Weights of a small transformer language model.
Size: 17 layers, width 384, 6 heads of 64, MLP 1536 GELU, vocabulary 24683, 40M parameters.
Architecture: LayerNorm before each block, learned positions, no biases in attention or MLP, tied embeddings.
Training: a variant of SOAP for these matrices, 615M tokens, 4689 steps.
Each number is 128 + 32 x the weight over its row's rms, rounded and kept within 0 to 255. Layers, rows and columns count from 0. The size above them is the row's rms in percent of the matrix's.

# layer 2 MLP down (transposed), 1536x384, rms 0.0237, rows 300-308, columns 192-383
size [ 79  93  89  84 104 102 106 110 110]
[[136 100 133 103 118  49 144  57 130  63 146  83 156 141 149  75  95 113  76 142 113 131 116 169 114 133 137 152 133  73 111  97 101 157  13  99 162 145  94 136  97 110 136  86 154 155 104 101 128 118 112 188 139 142 132  90 119 122  83 118  98 155 130 108  82 115  74 153 120 118 108 142 145 120 175  53  55  85  73 170 128 122 134  76 122  46 109 109 128 144 117 168  85 141 166 106  95 118  66 176 102  72  82 121 125 109 141  68  97 186 108 150 128 121 170 104 146 124 133 131 139 134 188 156  61 157 131 166 109  97 123 148 158 151 120 162 132 132 105 131 127  61 129  81  85  83 132 111 107 107 149 164 224 118 128 183 166 179 183 167  81 132 157 163 132 137 154 117 154 191 168 157 175 132 156 160 144 106  90 141 137 148 170 145  96 100  88 131  78  84 153  97]
 [ 73 162 185 114 157 115 120 138  79 211  99  59 175  91 145 155 101 114  99 147 116 102 218 142 155  97  93 120 105 125 137 134  77 118 107 107 128 135 132 140 101 111  99 118 160 112 120 124 150 145  97 164 179 112 103 127 151 116 111  88 211 158 140  65 177 150 140 125 175  92 134 138 128  86 104 127 135 101  63 173 100  44 125 135 121 154 101 145 120  89  78 113 118 126 129 130 140  72 119 154 128 117 174 141 113 102 152  95 166 103 101  81  65 126 130  94 100 143 106 113 153 140  82 145  78 146 137 123  82 141 136 160  79 140 134 115 109 121 179 153  89  74  75 155 150 131 162  92 134 145 171 188  63 118 162 148 122 126 116 105 121 153 159 171 199 163 134  87 131 146 133  99 138  96 119 134 146  91 173 151 144 103 132 120  80 154  82  92 118 153 106 109]
 [129 114  86 113 135 158  99 123  84 134 107 111 115 125 150 149 140 132 133  62  99 178 201  91 114 137 142 109 111 147 119 136 186 138 120 130 109 123 148 142 110 174 120 186  88 145  77 117 141 160 112 132  83 123 127 134 114  74  79  89 114  74  78 143 105  91 153 111 129 156  99 122 115  92 200 122 176 108 171  84 130 164 124 103 144 117 172 160 185  99 171 148 135 119 125 167 111 148 146  91 141 110 184 150 156  91 152 157 107  76 132  92  97 149  97 124  95 164 143 112 144 136 130 103 120  88 123 155 181 115 104 140 183 119 143  76  91 188 116 168 152 187 173 125 159 116 120  85 126 106 157  92 121 107 138 102 129  75  70 125 102 100 130 121 148 126 117 149  41 105 134 136 142 122 114  92 140 102 172 156 127  59 117 142 121  65  89 132 170 140  98 108]
 [ 99 140 152 110  71 109 134 112 107 111 113 114 154 135 106 179 145  46 114 143 150  94  82 165 147 116 146 145 138 170 157 138  93 120 115 143  95 111 151 158 162 147  81 186 150  64  84  99 174 165 126 173 112 160 135  92 158 102 176 125  70 108  39 113 160 136 107 102 104 109 174 153 145 122 127  98  82  90 113 147 106  78 125 164 108  54 137 131 149 152 101 150  95  92  87  98  88  97 111  98  78 129 137 110 118 136 105 116 144  76  55 123 103  96 164  86 149 100 136  32 199 118 119 125  67 132 123 127  79 110 131 120 136 144 138 164 153 160 158 102 104 183 108 165 151 129 149  97 116 133 109 154 119 165 123 140 135  34 129 142 139 100 137 146 176 118 144 131 155 141 142  91 158 201 157 115 125 114  97 127  97 170 108  80 109 148  95  74 129 153 138 112]
 [131 178 146  94 110 121 100  83  95 170 166 143 181 111 194 151 174 138 135 154 124 127 113 169 153 165  97 105 113 172 121  83 133  45 168 150 110 130 169 159 110  91 105 137 116 105 116 139 125 130 115 167 130 145  31 127 173 103 101 114 120 110 181 127 135  99 118 114 194 129 134 138 126 160 149  96 104 137  84  70 114 159 104 132 124 126 114 111  94  81 140  94 168 157  42 143 140 148 112 117 132 158  94 113 131  87 166 124 117 156 105 120  78 148 146  61  85 157 135 119 100 119 131 141 151  67 108 104 136 187 116 139  50 144  97 113 115 129 112 130 136  73 103 185 136 115 117 156 144  85 117 141 120 113 170  58 101  77 153  94 101 100 127 147 141 120 112 111  59 107 150 144 135  58  97 172 186 123 139 108 139 110 102 103 183 161 197  93 146 160 158 126]
 [122 129 154 105 137 102 141 148 167 122 110  79 127 133 111 101 141 142 141 101 193  99  54 132 117  82 158  84 123 133 150 171 139 118 110 175 103 168 127 151 149 165 164 137 125 113 158 179 126 134  98 110  63 155  87 131 122 114  99 130 146 109 100 119 133 123 155 129 160 126 117  94 180  95 198 108  66 106  83  99 125 131 120 160 124 182  97 104 115 130 202 120 144 113 164 127 110 111 102 136  60 155  93 131 140 118  96  92 115  97 158 112 147 157  92 113 133 114  96  91 153 127  71 143 139 151 127  91 148 156 205  84 115 103  69 157 141 133 142 118  84 185 114 158 138 125 129 141 170  74  98 126 111  87  91  86 115  80  69 163  80 105 158 208  87 130 103 133 149 179 134 133 105 133 130 136  92 130 153 105 134 125  72 128 104 124 101  82  94  71 118  99]
 [122 181  79 189  93 153  99 137 125 111  89 117 139 112 118 126 160 123  87  79 150 123  87 132 106 123 155  96 128 109 180 136 140 155 167 139 203 148 165 189 183  56 145 134  97  72 111 113 161 143 151 142 122 168 138 141 123  90 123  99 171 120 123 104 255 132 152  96 120 180 157 170 114 139  92 138 139 148 139 184 153 163  96 138 161 146 186 105 142 144 147 109 147 158  81 159 108 120 117 120 120 138 153 142 165 155 181 117 150 139 112  81 102 105 121 146 147 131  93 140  86 109  77  85 109 116 172 110  89 173  64 121 114  83 132 189 148 145 116  80 158 169 177 161 135 103 186 143  99 117  97 139 113 123 100 130 111 131 132  87 113 155 124 165 147 107 121 117 149 211 166 140 123 144 167 103  93 122 130  88 114 162 122 124 128  96 131 162 149 146 112  70]
 [108 164 112  94  96  98  97 138 118 145 116 104 106 123 185 179  86 102  75 155  72  84 117 108 116 151 111 152 124 153  80 117 111  56 129 180 158 105 128 157 126  80 182 161 119 139 120 101 120 135 102 160 126  74  79 153 123  95 115 113 125 104  80 172 138  86 152 164  99 107 154 106 123 112 148  98  34 200  65 120 134 109 114 140 102 129 158  71 112 127 132 145 119 187 100 184 181 144 138 151 118 109 152 149 168  78 117 132 112 146  96 113 103 107 106  29 117 124 136 117  89 144  77 110 125 109 170 152 139 151 151 165  81 161 128 102  71 165  67 133  95 165 124 100  84 125 105 163 115 135 118 130 159 151 119 102 144 138 117  82 107 106 100 148 100 173 107 162 162 110  99  90  83 113 109  70  76 127 121 145 133 140  92 146  97 172 141 166 118 121 117  79]
 [127 111 103 118 186 135 114 123  86 175 124  71 108 142  43 145 125 130 122 127 143 148 124 150 136 127 159 133 166  98 174 151 145  75 146 132  91 153  79 107 155 159 169 137 101  99  89 148 104 172 145 140 123 155 145 115  88 147  87 124 124 141 159 143 155 151 130  63 102 105 171 121 123 160  91  87  94 145 152 118 136 138 121 113  89  81 128 130 155 109 119 128 155 126  99 128  55 136 180 112 131 110 134 105 179 121  81 108 110 122 163 125 129 114 146 191 117 140 147 142 138 130 163 101  59 131 196 134 128 107  74 132  85 122 129  93 192  96 111 160 131 112 159 184 153 110 162 154 107 110 103 183  70 120 152 119 165 162 118 154 105 150 141 115  79 125 154 126 131 160  87 137 129 157 107 140 119 161 119 156 144 122  64 151 120 124 111 179 104  90 155 154]]
# layer 2 MLP up, 1536x384, rms 0.0494, rows 301-308, columns 192-383
size [110  99  84  97  78 100  94  98]
[[131  91 119 149 199 165 123 141 107 167 156 170  90 102 167 111 160 110 135 143 116 105 178 159  95 126 123  55 164  77 108 182  85 151 137 116 149  81 146 175  75 173 132  92 143 119 174 142 124 109 135 108 132 123 153  99 163 143 151 195 116 119  61 116 142 169 145 172 185  97 152 136 169 164 136 144 112  82 143  81  98 163 152 153 163 204 142 143 111 111  95 116 126  92 148 162 143 156 172 172 148 161 164 211 157  80  78 139 177 156 121  85 134  90 121 152  92 133 135 130 165  89 158 184 140 144  96 154 114 135 166  96  75 134 141 124  73 152 113 122 103  87 145 169 164 151 119 119  76 159  81 146  83 104 139 179 113  83 117 140 137 143  95  45 108 158 170 120 138 158 118 132 122 103 169 216 150  96 206 105 124 136  74  51  81 150 126 169 148 142  91 149]
 [147 109  71 108  82  90 179 121 102  93 141 115  99 131 204 132  64 125 106 110 167 107 126 141  75 169 169 157 111  85 118 103 105 126  99 174 107  91 133 105 136 143 115 144 144 163 132  93 143 143 142 212  79 113 101 146 163  89 123 121 180 133 141  93 136 165  81 129 154  98 134 131 138 131 108 117  65 113 138  83 100  98 124 151 175 111 102 130 137 153 129 116 126 166 123 131 119  72  85 120 152 163  96 167 116 170  71  93 117 123  86  96  98 111  74 161 104 119 139 107 162 141  68 100 163 136  77 125 100 145 144 151 200 157 161  48 127 129 156 140 103 187 155 146 159  84  90 119 198  77 104 159 132 138 147 152 125 155 156 146 165 155 109 138 161  80 167  85 119 123 100 179  75  87 126  99 150  99 175 146 142 109 142  31 194 106 105 106 157 115 113 106]
 [133 132 115 120 118 174  48  81  98 101  94 131  90 170 112 129 108 113  77 139  77 139 119 167  92 177 164 156 126 155 138 144  75 141 148 136 104 103 114  56 135 151 174 113 101 136  62 136 113 153 165 111 162 122 115 128 122 196 170  87 128 129 179 117 123 129 131 172  83  84 196 154 134 120 143 105 159 146 145  82 159 115 181 120 153 232  97 182 170  83  95 136  49 155 104 142 164  87 124 159 168 117 144 181 182 127 118 174 117 131 141 126  94  78 177 129 104  82 154 182 144  67 123 157 103 113 141 119 103 170 129 110 138 105 145 151 130 100 139 100 122 131 121  86 102 101 121 109  93  58 114 146 100  75 111 169 142 147 104 166 106 198 123 106 190 161  93 140 197 103 158 149 142 162 169 122 171  94 140  71 125 107 122 155 156 162 137 108 133 140 147 101]
 [162 123 119 159 176  94 186 161 143 113 102 225 194 147 160 143 180  72  89 140 174 143 144  68 126 146  78 109 135  95 148 110 129  89 122  75 217 119 134 175  92 171 166 171  70 108  62 161 116  86 101 148 151 129 139 129 154 163 110 116 183 179 145 103 147 210 118 140 163 176 121  67 109 124  97 108 128  97 132 125 114 102 118 151 117  77 149 147 104  97 164 124 140  88  75 107 133 153 121 104 123 134  77  96 139 117  93  70 144 155 149 124 100 171  90 120 150  96 120 134 138 136 123 101  95 107  96 159  90 142 153 119  91 107  55  79 141 127 174 194 140 133  54 112 145 123 144  95 123  88  52 167 102 128 116 102 108 141 168 153  56 138 137 113 136 159 179 115 147 131 106 122  88  95 111 133 100 112 111 147 178 140 134 138 175 121 115 122 166 151 118 188]
 [124 110 127 135 108 124 197 128 117  96 112 143 133  76 139 115 121 115  58 116 109 166 159  93 118 122 118  82 138  72  69 104 127  69 136 113 102  58 162 112 132 111  85 118  77 116 145  91 181 114  99 115  91 153 106  71 138 118 178  96 126 126  94 129 119 167 140 136 120 101  98 106  72 162 158 128 164 100 133 149 162 119 111 101 140 123 171 175 133 111 116 142 119 141  90 174  98 147 172 117 133  70 147 109  84  90 103 146 105 148  89 128 206 138 176 146 128  88 125 167 118 151 104 113 143 167  98 110 141  89 105 151 169 146 144 130 145 104 107 129 136 126 127 121 122 162 129 188  62  74 195 194 135 132  96  90 120 129 154 211 134 129  99 177 150  97 128 113 152 150 129 126 124 160 158 182 113 126 120 181  93 108 101  71 124 142  83 150 162 172 164 176]
 [129 129 105  77 115 133 119 107 141  89 141 159 161 113 100 109 174 145 160  85 117 129 110 138 163 108 123 140 178 204  96  89 168 136  94 124 103  62 157 106 145 169 128 120 122 191 121 120 118 152  94 163 139  78 110 143 126 107  87 173  75 135 182 129  94 131 162 151 116 120 170 158 194  99 126 150  99 126 156 163 131 143 168  99 111 198  99  99  88 145 151 199  94 131  74 100  97  92 148 117 114 159 111 146 120 118  88 186  86 105 134 105  82 124 146  92 204 166 149 147 166 130 107 142  86 134 191 113 122  76 141 161 169 109  64 105 127  89 162 164 131 122 166 119 126  83 122 143 103 137  94 107 188 111 170 139 115 136 115 159 173 121 124 158 141 188 107 126  83 140  67 168  69 137 115 148  96 128  88 138 174 173  84  90 122 102 116 199  54 141 127 113]
 [125 120 172 107 149 131 165  65 114 142 178 137 136 115  96  91 148 122 179  98  91 179 157  82  51 133 135  66 125 170 160 112 112 101 109  75 139 119  57  92 145 142 137 175 103 141  76 141 128 138 124 150 120 146 152 121 111 202 168 168  81 153 134 126 130 182 104 110 109 140 126 127 147 134 164 153 132  69 134 181  91 141 138 140 146 144  87 175 185 137 187 142 150 135  66 149 104 126 200  81 127 164  90  99 136  69 159 103 183  72 129 134 129 145  71 151 124 142 137 136 149 154  54 119  84 107 157 104 117 142 127 109 156 100 170 150 161  95 154 185 118 142 106 101 157 184  82 134 126 146 110 121 144 153  98 146 125 122 151 114 114 133 208  70 155 100  91 148 140 150  67 136 135  69  86 148 107 128 112 115 177 142 175 107 129 180 150 137 150 106 159 153]
 [113 141 175 142 133 112 124  90 144  87 173 110 133 135 158 138 115 100 192 125 110 184 130 161 154 133 108 148 149 211 113  80 140 156 162  82  82 146 144  72 166 150  79 102  91 153 160  79 180 201 150 185 127 138 104 180 105 128 150  96  84 135  95  90 118 136 116 130 149 111 135  88 178 115  97 163 190 123 173 123 155  99 116 102 153 174 107 138 137  91 124  94 116 139 125 116 195  69 150 141 108 155 128 126 111 128 101 148  81 147 132 148 140 183 132 124  97 102 129 135 115 154 148 100 111 208 119 124 109 101 162 144 176 166 178 138  26  98 110  76 127 107 128 137 131 118 143 102 141 136  62 104 137 158 115 155 144 218 159 184 140 103 133  98  74 136 148 168 121 128 145 129 121  88 163 150 201 109 144 130 106 136 136 138  91  48 105  89 136 125  95  85]]